{"num_key_value_heads": 6, "vocab_size": 4070, "positions": "rope", "rope_theta": 48000.0, "tie_word_embeddings": false, "extras": ["some layers without attention", "local attention windows", "value embeddings", "a smear gate", "an embedding shortcut", "capped logits"], "init_std_o": 0.00847, "init_std_up": 0.0361, "optimizer": "adam_variant", "weight_decay": 0.066}
Each number is 50 + 12 x the weight over the matrix's rms, rounded and kept within 0 to 99. Layers, rows and columns count from 0.

# down: layer 2 MLP down (transposed), 256x192, rms 0.094, rows 43-54, columns 0-191
# gate: layer 2 MLP gate, 256x192, rms 0.0994, rows 44-55, columns 0-191
# up: layer 2 MLP up, 256x192, rms 0.0985, rows 44-55, columns 0-191
down43:52 45 39 49 44 75 58 47 52 44 64 39 41 39 37 58 43 44 45 34 58 60 50 56 45 42 68 55 41 34 48 53 46 66 38 57 52 26 35 45 60 48 66 58 60 41 34 32 42 52 54 41 42 47 46 55 61 51 49 57 48 60 40 51 37 53 45 45 26 39 43 53 80 43 51 42 60 53 38 39 58 53 47 49 33 36 71 57 50 46 55 57 51 59 49 30 46 52 50 41 51 44 43 46 60 25 37 54 53 49 37 39 33 34 54 62 31 59 50 35 65 29 58 66 59 48 57 43 49 77 56 38 47 34 44 33 56 55 48 29 70 59 68 61 25 45 41 67 50 47 68 65 73 66 33 55 29 60 56 41 65 51 72 35 60 34 42 23 57 60 58 47 49 47 43 50 54 63 58 40 36 66 44 64 57 49 50 44 57 58 58 62
gate44:63 53 45 68 50 45 56 60 51 69 46 45 49 47 34 38 46 33 34 68 64 32 48 44 22 49 71 57 57 31 44 25 36 56 45 52 61 74 57 58 48 49 59 42 55 63 40 84 31 39 40 45 66 40 21 35 72 55 63 43 49 40 53 39 60 53 54 50 45 43 31 57 39 43 50 51 59 41 65 50 56 63 45 56 61 32 52 64 59 37 46 44 48 46 39 47 47 51 46 52 63 52 39 69 64 53 56 46 35 65 52 58 31 60 59 34 79 34 41 38 53 28 55 38 47 47 50 54 48 35 58 56 43 47 48 46 59 50 61 36 49 56 45 64 52 57 41 35 29 56 55 62 52 38 54 59 65 55 34 48 40 41 68 47 62 39 48 36 67 67 60 44 13 41 43 51 65 63 45 44 45 55 59 58 48 55 46 41 51 25 51 63
up44:55 33 57 60 43 54 39 53 52 56 58 63 55 60 41 58 16 36 42 31 49 37 36 29 79 44 33 52 60 38 47 49 42 50 32 35 58 59 52 51 65 46 39 51 63 62 54 57 55 48 53 36 60 51 25 43 57 51 46 41 28 48 44 61 45 71 69 39 41 53 32 58 15 51 51 63 51 52 75 32 65 49 39 48 48 48 46 63 66 48 38 26 51 50 16 52 64 66 39 60 52 61 36 68 62 50 45 51 38 71 47 58 25 54 47 58 57 49 55 43 61 40 66 43 48 49 52 58 29 55 60 55 56 57 47 55 33 53 53 53 60 59 47 68 53 65 44 40 59 48 59 53 52 38 55 58 55 45 59 79 27 54 46 66 36 51 53 42 63 53 48 32 43 39 51 63 65 58 49 52 58 44 64 54 47 62 50 37 44 49 49 56
down44:42 26 59 60 47 54 53 39 51 49 65 42 54 53 49 37 46 53 40 34 55 34 59 51 49 46 49 54 48 55 65 48 34 43 55 50 57 61 55 52 53 50 48 57 52 36 45 43 55 51 41 52 54 51 37 58 56 48 48 33 50 42 69 47 49 58 40 30 51 39 34 50 50 37 50 44 52 46 50 67 60 45 56 51 45 27 45 35 44 42 24 40 44 44 31 80 55 44 66 78 47 42 50 52 61 42 24 60 49 42 40 45 28 46 43 57 17 51 52 40 38 67 72 31 51 45 49 67 51 49 73 64 49 38 52 59 40 48 58 41 63 56 54 60 56 59 42 37 28 55 60 42 52 56 50 51 61 63 36 39 53 45 82 44 36 65 35 32 50 55 48 52 65 65 38 51 55 64 30 66 66 46 56 64 62 55 48 55 56 65 50 40
gate45:35 45 53 49 38 44 27 59 56 50 34 49 42 61 27 51 48 67 44 45 55 60 53 63 45 47 40 67 44 57 53 55 42 56 49 41 55 46 48 39 62 38 70 48 36 24 55 62 58 49 26 45 54 65 36 40 73 40 62 47 57 31 48 46 42 28 43 41 33 55 45 48 58 42 73 53 35 51 50 61 65 43 48 50 50 63 50 59 27 40 48 52 47 50 66 64 58 50 40 45 45 41 41 43 44 74 59 63 41 47 33 43 54 53 50 59 48 52 45 34 57 43 41 30 55 45 51 47 36 38 54 61 75 51 59 64 37 42 42 36 49 52 55 50 65 42 46 50 38 49 36 52 33 61 69 50 35 49 60 40 53 48 50 59 40 47 51 35 58 47 58 45 61 69 68 66 52 42 37 46 37 69 52 76 55 63 52 53 41 32 60 57
up45:26 53 59 59 50 71 53 51 51 38 62 37 51 53 44 62 52 53 51 62 46 57 66 52 37 43 53 39 44 54 53 33 54 34 52 41 46 36 54 63 77 26 23 71 70 61 43 52 50 69 66 55 56 53 41 38 51 54 66 41 51 45 51 46 41 48 64 45 66 53 66 57 49 48 55 68 52 53 62 41 44 48 37 39 49 58 46 51 63 73 56 49 44 52 51 57 63 71 61 40 45 77 57 51 44 63 40 31 55 66 57 45 61 53 58 54 52 37 46 49 50 59 70 52 32 55 53 62 52 50 30 54 46 35 57 40 46 57 56 49 74 61 59 51 43 69 55 43 70 48 57 50 76 51 50 78 45 36 65 40 45 31 69 52 49 51 14 57 53 53 54 52 65 45 53 64 43 60 54 57 51 43 40 40 70 41 43 43 58 43 59 31
down45:53 32 46 60 56 47 29 60 49 53 54 68 50 42 58 51 44 45 40 54 60 52 49 53 79 44 47 54 49 59 49 37 61 70 28 49 60 55 45 47 56 47 54 53 55 43 50 53 54 58 46 74 54 65 51 48 37 41 51 52 69 44 51 57 57 60 52 44 34 50 39 71 52 49 45 53 59 46 73 46 29 58 46 46 45 53 54 58 38 64 50 46 76 49 59 33 68 48 69 50 48 25 61 56 52 49 50 33 65 35 46 59 62 30 44 59 50 44 59 45 66 65 37 52 53 46 44 49 50 53 51 50 39 44 28 64 58 31 60 38 41 64 57 59 27 31 57 49 48 51 68 58 44 46 40 67 40 56 64 58 72 58 62 50 81 24 53 49 46 46 62 38 41 39 61 46 37 35 42 42 25 45 51 49 58 34 38 64 48 53 61 52
gate46:58 77 45 40 64 44 49 66 39 69 43 40 42 28 60 67 54 49 25 61 47 16 68 44 59 34 54 62 28 46 53 72 49 29 24 47 45 62 30 67 34 66 71 42 56 43 61 37 43 36 54 48 26 28 65 57 45 62 55 42 58 40 30 64 37 65 34 47 53 54 34 68 46 28 67 56 27 58 32 53 52 55 57 56 51 58 51 61 45 30 35 50 62 40 29 22 55 61 51 64 47 53 37 48 52 51 56 24 39 64 46 26 21 51 73 41 49 55 57 52 43 70 56 55 51 61 24 40 57 55 57 44 37 49 53 73 61 30 37 44 37 16 59 48 21 54 44 63 42 52 54 39 42 45 59 53 63 30 33 47 28 41 55 56 74 41 69 46 63 57 51 69 58 47 60 31 45 39 43 43 32 41 51 25 52 61 53 45 61 50 57 47
up46:55 59 29 54 59 57 52 75 47 38 62 38 55 55 45 75 43 49 41 57 37 37 65 67 46 59 49 60 56 52 39 63 58 65 56 17 47 44 47 42 42 37 53 60 42 59 37 63 46 77 50 46 27 49 43 41 34 64 47 51 76 58 42 58 49 68 43 67 36 42 56 35 27 48 50 56 65 52 31 58 46 59 52 45 29 30 47 63 40 32 61 43 36 60 54 34 33 36 70 57 51 58 45 42 57 44 54 47 51 34 53 59 48 54 56 50 43 46 54 64 47 39 64 51 94 44 62 50 56 46 41 63 50 56 26 48 37 75 54 53 72 28 42 31 66 36 45 46 48 33 64 43 52 55 36 63 43 57 34 38 29 50 57 72 44 71 31 61 46 67 44 54 60 70 61 28 51 43 44 53 47 56 34 31 62 53 44 64 43 40 39 48
down46:68 65 37 39 63 33 31 50 33 49 42 45 47 26 62 66 66 55 43 41 28 61 53 53 41 48 35 55 61 63 57 67 48 60 31 53 21 50 42 74 40 36 40 25 44 47 77 45 54 37 53 41 55 51 57 42 55 34 61 66 49 47 46 52 41 70 73 47 48 49 49 26 55 34 37 60 50 37 40 58 32 44 61 47 49 74 59 80 56 48 57 43 53 58 50 22 54 61 61 57 36 81 47 60 38 39 75 47 35 44 58 50 62 38 65 41 53 52 42 54 59 64 47 62 48 48 42 40 76 59 53 49 59 40 58 48 59 39 44 49 68 38 48 50 35 58 50 42 57 50 65 54 39 41 50 54 52 29 66 57 56 52 38 61 59 55 50 59 53 48 45 41 31 43 55 38 50 28 59 37 49 32 56 27 61 47 64 33 51 40 34 42
gate47:44 57 53 39 52 50 49 58 67 58 33 38 54 46 53 51 46 51 28 52 43 56 40 66 14 53 35 42 33 54 37 36 45 57 38 48 47 57 32 49 46 63 61 78 58 46 45 40 49 54 46 52 53 51 48 46 51 35 48 33 31 51 33 51 52 55 42 74 46 41 61 44 64 46 56 46 34 42 54 61 51 32 68 56 57 35 49 39 44 49 46 85 42 54 37 37 79 68 40 72 58 49 38 69 47 55 63 39 24 37 60 57 46 55 46 45 73 59 67 48 46 36 51 50 54 40 65 44 59 50 59 63 46 44 59 50 44 45 48 55 54 49 50 49 29 48 60 39 44 61 80 44 73 42 45 41 60 61 28 38 56 66 59 39 38 57 65 34 59 43 36 49 45 38 43 56 59 72 56 42 49 48 68 43 29 41 64 49 38 41 63 56
up47:48 53 42 42 44 63 42 44 65 40 57 51 58 41 40 43 40 33 60 51 54 35 17 35 68 44 61 57 64 43 67 71 59 59 45 35 55 36 29 52 50 48 29 63 51 47 50 44 75 43 46 58 61 37 49 37 64 54 69 51 61 60 44 30 60 57 60 51 50 46 59 38 41 46 38 54 68 26 33 41 49 44 47 56 44 52 58 63 63 57 37 40 42 60 60 46 57 54 68 51 50 68 49 54 59 38 66 73 33 55 84 44 33 45 57 77 57 41 52 59 31 47 51 54 37 55 63 45 33 64 37 47 60 57 27 75 47 51 50 68 45 29 42 71 50 54 63 66 55 59 35 63 60 52 53 59 65 56 50 62 49 52 53 50 48 63 37 50 31 58 52 41 44 49 63 42 51 44 26 45 56 46 57 48 61 52 41 36 62 61 54 41
down47:59 61 35 37 40 74 34 53 39 68 70 61 54 51 53 39 53 30 67 46 41 31 60 48 44 65 58 36 31 50 44 49 47 51 44 58 35 40 41 52 50 41 49 34 42 58 51 25 48 45 43 11 38 44 36 26 64 56 58 49 68 60 56 53 74 32 53 61 60 56 51 51 27 54 48 50 52 43 46 59 34 39 37 62 54 50 41 44 50 53 30 53 62 38 57 72 30 48 51 34 50 65 35 47 46 51 49 47 26 51 42 54 60 49 39 60 52 47 27 54 51 58 49 56 41 39 49 47 24 44 52 40 59 57 29 30 57 44 66 46 38 30 52 64 56 41 62 50 70 41 51 39 42 61 57 47 51 37 53 46 25 54 68 44 58 54 38 63 61 53 53 55 42 50 62 73 45 42 46 68 38 53 38 62 39 47 66 49 39 57 62 56
gate48:39 52 42 57 28 69 39 50 38 39 72 63 51 34 58 61 62 39 43 59 48 28 61 57 57 59 31 56 42 40 66 60 58 45 34 40 37 49 26 58 34 62 65 53 75 57 63 56 49 47 48 41 55 51 23 43 52 65 58 44 69 72 57 65 47 57 72 46 40 56 42 68 43 45 59 32 35 58 40 62 49 60 44 39 64 55 58 51 57 55 52 65 47 67 51 24 64 60 56 66 60 61 48 62 33 48 36 62 58 39 45 67 43 63 38 52 72 45 25 50 42 78 59 54 68 32 74 39 65 65 49 63 71 65 44 44 75 63 47 43 45 47 49 45 51 37 42 64 66 54 70 36 64 41 50 48 68 64 51 52 40 44 59 42 37 62 57 52 33 42 34 51 56 48 55 70 46 60 56 46 64 42 57 40 34 55 47 61 55 22 64 55
up48:52 54 57 55 51 55 34 59 57 58 56 39 52 38 63 47 31 53 86 43 45 41 87 58 60 42 65 62 73 51 45 82 57 35 45 40 46 56 59 89 41 45 60 25 55 63 64 49 50 51 41 56 53 58 54 56 54 52 58 46 47 45 33 49 45 43 54 49 71 47 70 45 81 47 55 62 72 33 58 62 43 41 54 56 45 65 30 43 24 43 45 46 54 59 57 65 51 58 75 59 54 64 53 64 54 25 35 54 74 60 54 50 50 63 35 55 56 29 52 35 46 48 61 45 58 57 42 70 43 36 53 43 35 51 56 65 38 61 52 65 34 61 63 30 67 46 60 36 59 58 45 45 70 52 61 45 36 43 57 50 64 36 22 61 68 46 38 59 41 45 46 22 41 62 52 40 45 78 48 46 56 37 61 36 68 46 57 46 33 30 46 50
down48:50 69 57 52 55 41 38 51 50 41 43 29 54 41 68 33 48 64 33 57 55 47 40 49 44 46 33 44 56 45 35 49 50 71 40 50 81 44 38 53 44 60 31 61 41 49 43 58 52 43 42 51 55 65 41 48 80 54 37 29 47 49 53 55 61 49 76 53 41 76 64 49 39 52 37 40 38 52 32 54 59 55 41 47 37 47 30 63 58 35 35 52 50 59 89 61 67 54 62 43 32 54 63 51 46 57 37 67 59 47 57 50 34 59 53 51 42 45 55 21 43 59 59 40 54 50 57 26 49 32 36 59 59 60 59 61 61 56 42 31 23 33 55 67 76 75 37 62 37 31 63 58 52 34 49 52 37 53 53 58 37 34 63 62 43 53 41 65 29 33 42 69 56 58 57 58 51 50 62 28 56 27 55 57 34 38 53 61 55 36 71 57
gate49:65 65 44 54 34 40 52 43 65 59 45 46 76 50 57 36 52 66 46 58 41 65 80 42 51 43 54 36 45 62 39 27 68 47 38 59 50 54 37 63 53 56 66 48 41 44 73 40 68 62 50 52 60 77 55 37 29 53 48 43 60 66 53 54 63 63 57 42 57 43 60 57 61 58 61 68 37 49 49 60 42 34 55 59 44 53 58 43 60 50 47 50 54 53 69 54 67 58 36 60 38 44 67 41 37 60 58 43 42 67 52 50 43 56 56 40 69 50 51 46 36 48 58 44 41 55 55 34 72 68 44 38 60 57 66 58 63 36 46 61 57 70 64 51 39 69 52 49 40 50 44 47 59 59 47 53 39 38 59 48 67 38 48 45 58 39 64 43 48 41 45 55 51 20 52 68 56 38 35 51 52 49 37 66 39 45 53 47 53 40 43 46
up49:48 64 50 28 46 44 58 65 56 57 31 38 41 47 45 50 50 61 54 54 40 36 45 38 59 58 57 28 36 50 61 35 53 54 41 29 39 55 44 42 57 36 48 28 53 48 52 42 66 48 54 46 65 47 61 38 45 47 55 53 49 51 44 51 56 54 49 52 39 48 43 67 77 55 56 40 52 42 39 60 56 32 52 46 58 64 45 74 60 47 59 48 39 63 57 53 48 53 73 47 56 33 54 56 47 46 55 50 48 39 33 48 28 29 46 54 64 54 39 61 43 55 58 31 56 46 65 39 50 65 34 49 65 41 61 49 40 50 59 51 56 73 57 51 64 68 56 60 67 36 46 67 58 48 30 52 64 43 58 48 67 53 62 46 38 41 57 56 66 52 42 55 38 39 48 50 66 64 56 45 26 48 47 56 33 41 44 60 71 52 54 51
down49:50 62 55 41 46 65 51 55 51 66 51 29 59 47 40 64 47 29 42 53 74 40 56 57 50 63 44 58 69 53 47 55 55 52 45 49 47 73 58 38 51 46 40 40 65 56 55 47 49 60 63 63 44 57 42 36 42 60 52 46 64 59 52 42 53 42 67 61 47 52 41 45 54 60 52 51 68 74 50 42 45 63 64 49 53 51 43 32 57 44 52 40 50 53 37 56 53 38 60 60 38 56 29 44 62 45 30 61 56 52 32 47 43 49 67 64 36 65 47 39 54 60 50 37 47 38 43 62 61 64 64 49 54 56 61 58 49 49 40 49 75 66 68 61 34 42 70 53 36 65 48 54 30 43 42 55 62 54 18 40 59 49 60 60 55 66 55 42 46 45 48 73 39 45 51 57 39 40 49 64 55 49 52 35 61 62 41 48 67 40 41 62
gate50:50 57 57 51 47 44 52 49 44 52 42 26 54 49 47 60 53 48 52 67 71 57 47 60 62 41 48 56 53 44 48 50 32 48 48 50 46 47 55 53 42 30 42 57 44 50 41 49 28 54 43 49 73 60 59 42 65 43 54 51 50 63 58 36 55 45 75 37 37 40 44 43 57 42 50 41 53 46 36 41 50 66 52 58 52 40 64 37 61 51 51 45 43 45 65 59 73 63 51 62 63 54 41 40 61 55 48 36 43 56 50 44 13 75 54 75 37 32 40 45 25 48 59 40 37 54 43 58 47 50 33 48 44 53 48 65 69 45 26 63 65 30 47 35 55 29 43 38 54 38 60 46 42 78 52 51 49 47 54 48 51 54 50 51 47 38 35 49 63 53 42 58 31 36 66 39 41 45 39 53 44 49 52 34 41 48 40 49 55 68 57 65
up50:69 44 48 37 35 28 48 43 56 49 58 51 34 49 46 45 54 44 65 35 41 34 44 35 23 47 54 39 63 58 51 41 55 63 38 31 37 44 59 60 50 61 64 53 71 28 56 51 56 54 42 48 50 51 61 39 60 27 62 36 36 49 49 41 39 43 40 28 50 42 47 36 46 41 49 68 40 48 39 38 46 25 42 55 53 62 49 46 45 45 50 55 52 49 50 32 53 49 44 40 32 41 35 59 46 34 60 54 65 60 39 51 73 35 61 33 70 75 46 49 66 50 62 49 59 53 66 56 38 69 60 55 67 39 63 47 48 71 42 45 38 52 55 44 54 50 58 54 46 49 37 48 48 43 69 54 44 52 39 43 45 55 60 54 70 54 59 48 48 50 52 56 52 58 57 40 49 47 44 54 48 54 59 79 50 36 64 47 48 53 41 33
down50:52 60 47 64 48 67 67 55 63 37 54 52 46 39 37 75 56 38 65 45 52 42 40 47 39 36 55 51 61 41 39 58 21 63 54 63 56 41 55 55 30 34 67 49 53 45 55 61 65 34 33 43 33 40 58 45 56 38 62 64 53 50 45 63 58 34 39 38 49 31 57 40 57 54 56 42 43 41 36 57 51 63 59 67 60 45 49 30 38 44 51 41 41 47 71 35 61 44 58 48 44 41 26 39 37 66 48 30 52 42 59 61 39 50 60 51 53 32 49 70 56 59 51 48 44 51 66 57 53 42 44 36 62 50 63 49 60 48 52 52 46 53 33 53 51 35 46 46 64 53 40 53 65 63 64 33 70 35 51 50 63 50 38 53 50 42 46 49 63 78 44 38 47 40 61 56 46 44 52 41 33 73 65 29 38 56 45 48 54 56 41 53
gate51:46 37 48 41 27 47 46 53 50 45 53 70 43 50 60 47 41 38 27 57 65 56 50 32 63 31 37 40 41 51 48 54 37 55 53 45 57 48 37 47 43 30 55 49 51 62 58 66 40 42 59 54 53 29 58 56 55 64 55 46 49 47 55 30 23 44 50 67 55 45 66 36 48 58 54 51 49 48 54 44 45 71 38 43 59 59 61 53 32 44 51 38 34 69 33 38 41 66 57 50 42 22 72 50 44 33 68 49 74 48 75 69 64 58 43 60 48 57 54 48 30 40 45 72 72 56 48 41 47 72 42 79 60 53 65 62 47 51 60 37 78 42 45 40 58 53 76 51 46 37 38 39 36 57 51 34 53 32 59 39 59 25 36 40 52 26 49 57 58 60 33 62 54 59 33 55 60 47 43 52 52 34 34 61 47 34 43 51 58 52 58 53
up51:43 65 47 54 55 55 59 52 37 32 54 52 56 51 53 65 59 41 49 54 51 59 46 59 48 64 28 43 43 56 34 34 48 46 61 63 47 72 31 59 42 58 42 45 56 34 48 47 37 66 35 58 27 58 55 53 47 57 43 47 49 58 53 51 56 51 50 51 40 51 44 44 32 47 45 43 39 41 60 49 58 40 52 68 69 70 27 27 38 49 50 54 42 42 34 64 53 47 54 49 49 43 59 50 72 41 42 49 48 32 57 41 67 48 53 57 39 50 56 36 57 40 65 35 46 58 63 54 45 52 59 42 36 23 36 38 41 39 62 52 69 37 49 61 44 39 39 38 56 54 38 35 49 42 49 50 42 55 51 34 34 50 54 63 37 58 43 55 58 34 24 38 65 53 44 45 34 43 52 43 64 42 23 48 48 55 54 57 62 66 49 42
down51:58 47 65 48 38 50 57 56 52 60 49 51 51 48 56 48 56 62 53 52 52 54 61 44 48 37 70 60 55 45 50 35 36 67 36 46 48 63 45 53 52 50 58 52 68 64 61 46 59 36 67 56 46 17 57 65 41 55 55 55 56 55 53 49 49 60 58 59 63 42 44 56 44 52 62 52 50 52 44 59 64 74 41 39 16 49 59 56 45 67 48 49 45 85 62 48 47 57 58 32 62 50 56 59 36 57 64 40 72 65 47 61 58 58 53 52 57 58 52 55 50 52 42 60 50 55 44 44 42 55 43 56 48 51 59 47 48 36 45 68 65 56 56 50 29 50 61 46 43 43 41 38 63 69 47 41 45 38 44 58 56 63 57 59 78 45 69 63 65 56 68 42 45 63 48 64 69 59 48 65 43 55 54 54 32 53 49 44 51 40 60 54
gate52:31 52 27 64 44 48 27 57 36 36 48 66 51 49 38 50 54 40 52 46 41 71 42 63 65 50 39 42 32 42 49 52 57 52 43 46 53 44 45 90 45 63 42 46 50 63 64 37 39 45 50 43 28 40 54 30 31 64 58 47 68 56 35 47 58 50 52 33 52 70 47 52 73 30 37 36 52 43 23 62 26 57 47 50 68 64 61 48 52 73 63 28 44 33 57 33 64 57 62 20 50 31 46 56 30 51 55 40 44 42 34 47 56 49 47 42 59 43 79 38 54 60 56 84 44 55 39 45 40 32 53 65 56 50 66 52 60 51 82 48 41 33 36 49 52 35 45 40 37 43 78 55 35 16 31 51 49 63 45 50 38 46 63 46 87 62 48 30 60 72 26 33 44 49 51 50 55 29 32 56 60 66 43 60 30 65 54 50 27 46 49 31
up52:59 52 53 41 70 56 60 52 23 68 49 35 57 59 52 61 36 45 40 62 41 21 45 56 40 58 49 54 69 58 54 35 60 36 38 70 61 46 58 41 65 29 49 69 68 44 19 50 64 47 57 47 61 47 28 56 67 51 44 45 15 47 46 70 57 61 66 36 31 42 59 47 52 37 42 65 58 50 55 31 62 65 62 72 34 22 52 50 56 42 49 77 36 53 60 74 40 45 59 66 68 62 62 67 42 39 70 64 60 45 57 58 59 41 45 48 18 54 21 52 35 47 49 33 54 51 64 35 48 68 43 69 45 41 55 47 54 63 31 65 58 65 47 34 59 34 49 49 55 30 40 45 66 63 28 41 44 45 53 66 50 52 31 41 48 70 43 70 33 38 58 29 27 61 59 45 67 66 50 34 48 53 56 68 46 57 41 47 62 24 61 62
down52:56 47 71 27 48 35 53 33 53 45 39 73 25 64 65 51 28 39 73 60 29 56 34 49 49 46 45 65 36 47 47 35 45 49 53 62 42 45 46 42 64 38 54 42 67 59 44 48 36 72 32 38 60 52 39 55 58 50 31 51 43 60 35 36 58 50 35 73 27 61 65 47 50 50 74 47 51 48 55 50 64 40 49 31 50 42 33 44 58 52 38 47 26 42 57 38 57 15 36 53 83 43 44 49 53 53 65 70 60 52 69 60 23 41 51 58 38 35 33 51 29 46 53 35 23 57 35 66 35 46 48 67 56 52 66 33 43 48 38 63 62 60 42 50 60 56 58 43 50 49 41 52 52 55 66 63 56 54 67 40 60 39 37 50 38 55 44 53 23 38 33 60 57 54 39 35 72 51 27 40 38 35 52 45 46 31 61 26 55 44 76 60
gate53:50 62 62 27 68 72 64 42 50 62 35 55 45 45 47 50 61 73 58 49 50 31 58 27 41 62 44 60 44 39 57 38 51 53 62 57 49 69 43 47 60 57 51 49 47 40 32 39 42 55 28 52 53 72 59 43 69 62 51 48 49 55 46 39 62 43 77 43 21 52 38 62 58 42 44 45 29 22 33 71 69 42 63 48 49 58 54 47 43 38 42 54 66 35 57 51 58 48 25 58 63 43 56 27 57 52 61 82 45 49 54 48 43 87 60 44 29 47 37 30 73 57 56 63 41 39 48 72 45 69 56 58 52 36 45 53 39 35 54 65 59 64 43 40 59 21 47 59 51 54 51 41 53 51 40 48 51 35 42 47 52 26 41 43 37 50 56 48 62 46 29 39 47 41 49 78 26 57 64 37 32 51 32 55 34 54 51 48 43 28 69 42
up53:43 47 52 36 61 45 45 50 48 59 42 40 54 51 53 54 38 59 54 46 43 59 56 51 55 50 47 50 66 57 62 58 45 57 59 48 37 71 56 41 44 61 48 52 41 56 50 57 42 58 29 42 70 50 46 60 62 50 58 48 45 58 33 54 62 62 64 51 63 30 53 56 65 53 45 53 56 34 40 39 38 42 61 42 59 21 47 42 75 43 64 63 69 52 55 56 64 58 68 49 55 68 63 63 49 51 20 46 48 48 32 51 43 41 69 54 89 39 27 49 44 72 74 40 50 22 54 46 61 42 59 48 52 62 62 56 45 55 35 68 36 51 34 66 58 29 78 64 64 41 60 44 60 53 49 40 53 58 40 67 36 46 51 49 40 51 40 58 39 33 56 57 39 51 60 53 28 51 57 31 45 61 73 31 27 53 24 48 63 35 45 38
down53:50 44 53 53 45 50 51 46 36 56 66 34 31 60 59 34 40 56 36 28 50 38 54 45 50 55 62 47 60 65 30 62 39 51 60 53 33 70 41 58 57 52 60 59 42 55 51 49 30 47 60 68 58 59 51 72 48 72 58 54 52 59 51 42 61 54 58 51 61 48 42 44 55 38 57 52 65 63 65 53 44 49 42 31 55 24 41 59 54 29 61 35 51 87 58 46 37 63 67 43 65 32 71 54 60 35 20 46 55 50 43 58 48 41 51 68 43 64 56 42 53 33 66 69 59 59 48 56 45 53 66 21 32 53 35 50 62 57 63 36 54 52 54 35 24 55 64 84 40 55 67 62 44 67 54 52 43 56 56 39 65 45 60 43 49 47 57 34 49 55 53 31 53 46 51 58 45 76 39 53 46 47 44 41 66 43 50 76 58 56 62 49
gate54:35 45 66 35 56 55 30 54 55 44 30 54 49 51 55 74 32 37 58 54 58 32 44 77 35 58 51 54 58 50 63 28 46 54 45 47 65 55 58 50 43 59 42 62 56 45 33 50 56 64 50 30 91 41 31 42 38 74 33 60 50 43 28 47 39 68 67 66 54 44 65 72 36 39 34 50 35 35 59 25 65 35 38 44 66 42 60 45 44 26 63 41 17 50 52 49 49 47 44 48 57 49 56 57 46 22 57 42 48 56 46 50 56 30 59 32 48 53 35 44 43 59 57 54 45 37 39 41 59 40 64 56 27 51 62 43 39 43 40 42 53 58 55 59 39 66 56 62 89 24 38 29 51 49 41 49 42 52 54 51 54 38 44 64 56 36 61 56 50 57 48 06 44 48 43 39 62 75 70 59 71 53 55 80 39 48 59 25 48 36 60 48
up54:35 44 40 68 56 39 80 48 51 48 30 38 47 43 41 40 48 41 67 66 47 45 04 45 53 21 52 62 52 42 38 60 49 59 55 42 39 48 47 52 62 57 64 59 41 43 54 46 49 47 56 54 60 43 53 53 21 71 58 33 42 47 49 65 38 42 29 57 63 35 54 57 47 72 33 71 46 46 41 50 63 40 51 58 53 56 47 52 67 79 33 33 47 46 48 27 32 34 52 62 52 55 39 73 24 56 55 56 32 34 62 51 37 67 39 55 64 42 40 42 45 27 69 62 52 49 40 45 61 88 61 68 61 45 53 72 74 45 28 45 41 46 60 67 52 32 73 36 22 55 25 75 69 58 48 52 74 60 49 61 26 31 42 48 59 48 40 58 36 45 74 47 67 57 66 41 45 58 58 56 56 53 49 49 47 45 40 43 49 37 59 53
down54:37 53 39 65 31 62 51 48 64 45 34 37 59 52 60 48 40 57 43 45 39 48 53 46 65 38 38 52 43 32 37 41 44 32 58 51 74 51 76 40 47 42 45 47 49 54 36 28 54 65 61 29 47 61 45 35 26 41 49 43 64 56 42 42 38 62 47 58 65 43 56 57 59 49 54 48 57 47 58 45 60 57 38 38 57 53 74 34 55 46 51 54 49 58 42 52 29 38 18 67 55 43 46 50 24 77 42 25 46 49 70 42 47 70 41 47 39 35 21 57 17 34 54 74 52 52 45 38 45 43 44 57 58 51 61 56 68 65 60 27 47 49 71 63 29 52 61 74 52 77 63 44 47 67 51 37 50 25 58 55 23 59 34 62 25 50 70 48 30 53 51 39 40 64 40 36 33 35 57 37 58 43 52 69 41 39 47 57 48 60 34 56
gate55:44 42 39 53 36 59 52 41 61 74 60 39 63 48 58 37 70 24 34 33 50 43 45 61 30 50 51 49 64 41 46 53 73 46 52 58 51 44 56 54 67 49 60 32 41 53 62 48 67 63 55 41 53 47 33 43 55 38 57 51 40 35 67 55 41 48 33 47 60 45 40 70 49 45 61 80 50 50 39 44 63 38 30 42 64 58 44 52 54 46 46 35 29 53 59 39 50 57 38 33 47 66 49 48 54 44 63 57 51 73 58 61 59 61 54 61 52 43 52 49 35 67 17 58 44 41 64 53 43 38 51 42 43 61 58 25 41 54 50 54 48 54 55 56 57 56 63 45 42 54 39 60 51 74 53 72 59 54 61 50 47 47 72 43 31 55 62 28 63 57 69 47 48 58 61 54 49 50 28 45 55 53 55 59 59 31 50 44 38 52 39 44
up55:50 68 51 53 55 37 31 53 33 66 45 46 53 46 45 60 34 64 61 47 86 31 47 65 54 72 35 60 49 58 54 48 57 30 57 64 40 54 42 58 46 72 46 55 57 53 71 60 64 78 33 48 65 71 50 64 51 64 52 38 33 36 34 37 61 51 66 50 64 42 29 31 31 36 57 39 51 58 38 44 55 39 53 48 39 36 56 60 47 55 60 54 52 51 42 47 39 62 59 51 45 42 50 72 70 46 53 65 35 40 36 38 44 58 33 41 59 51 55 43 61 61 53 58 55 36 49 66 45 55 46 27 26 52 56 44 66 23 54 42 60 82 38 69 49 50 64 53 63 69 42 47 41 23 62 66 63 53 50 29 50 55 76 43 78 54 28 49 39 28 44 38 61 57 41 43 56 39 36 79 60 58 45 66 56 51 65 35 45 61 55 69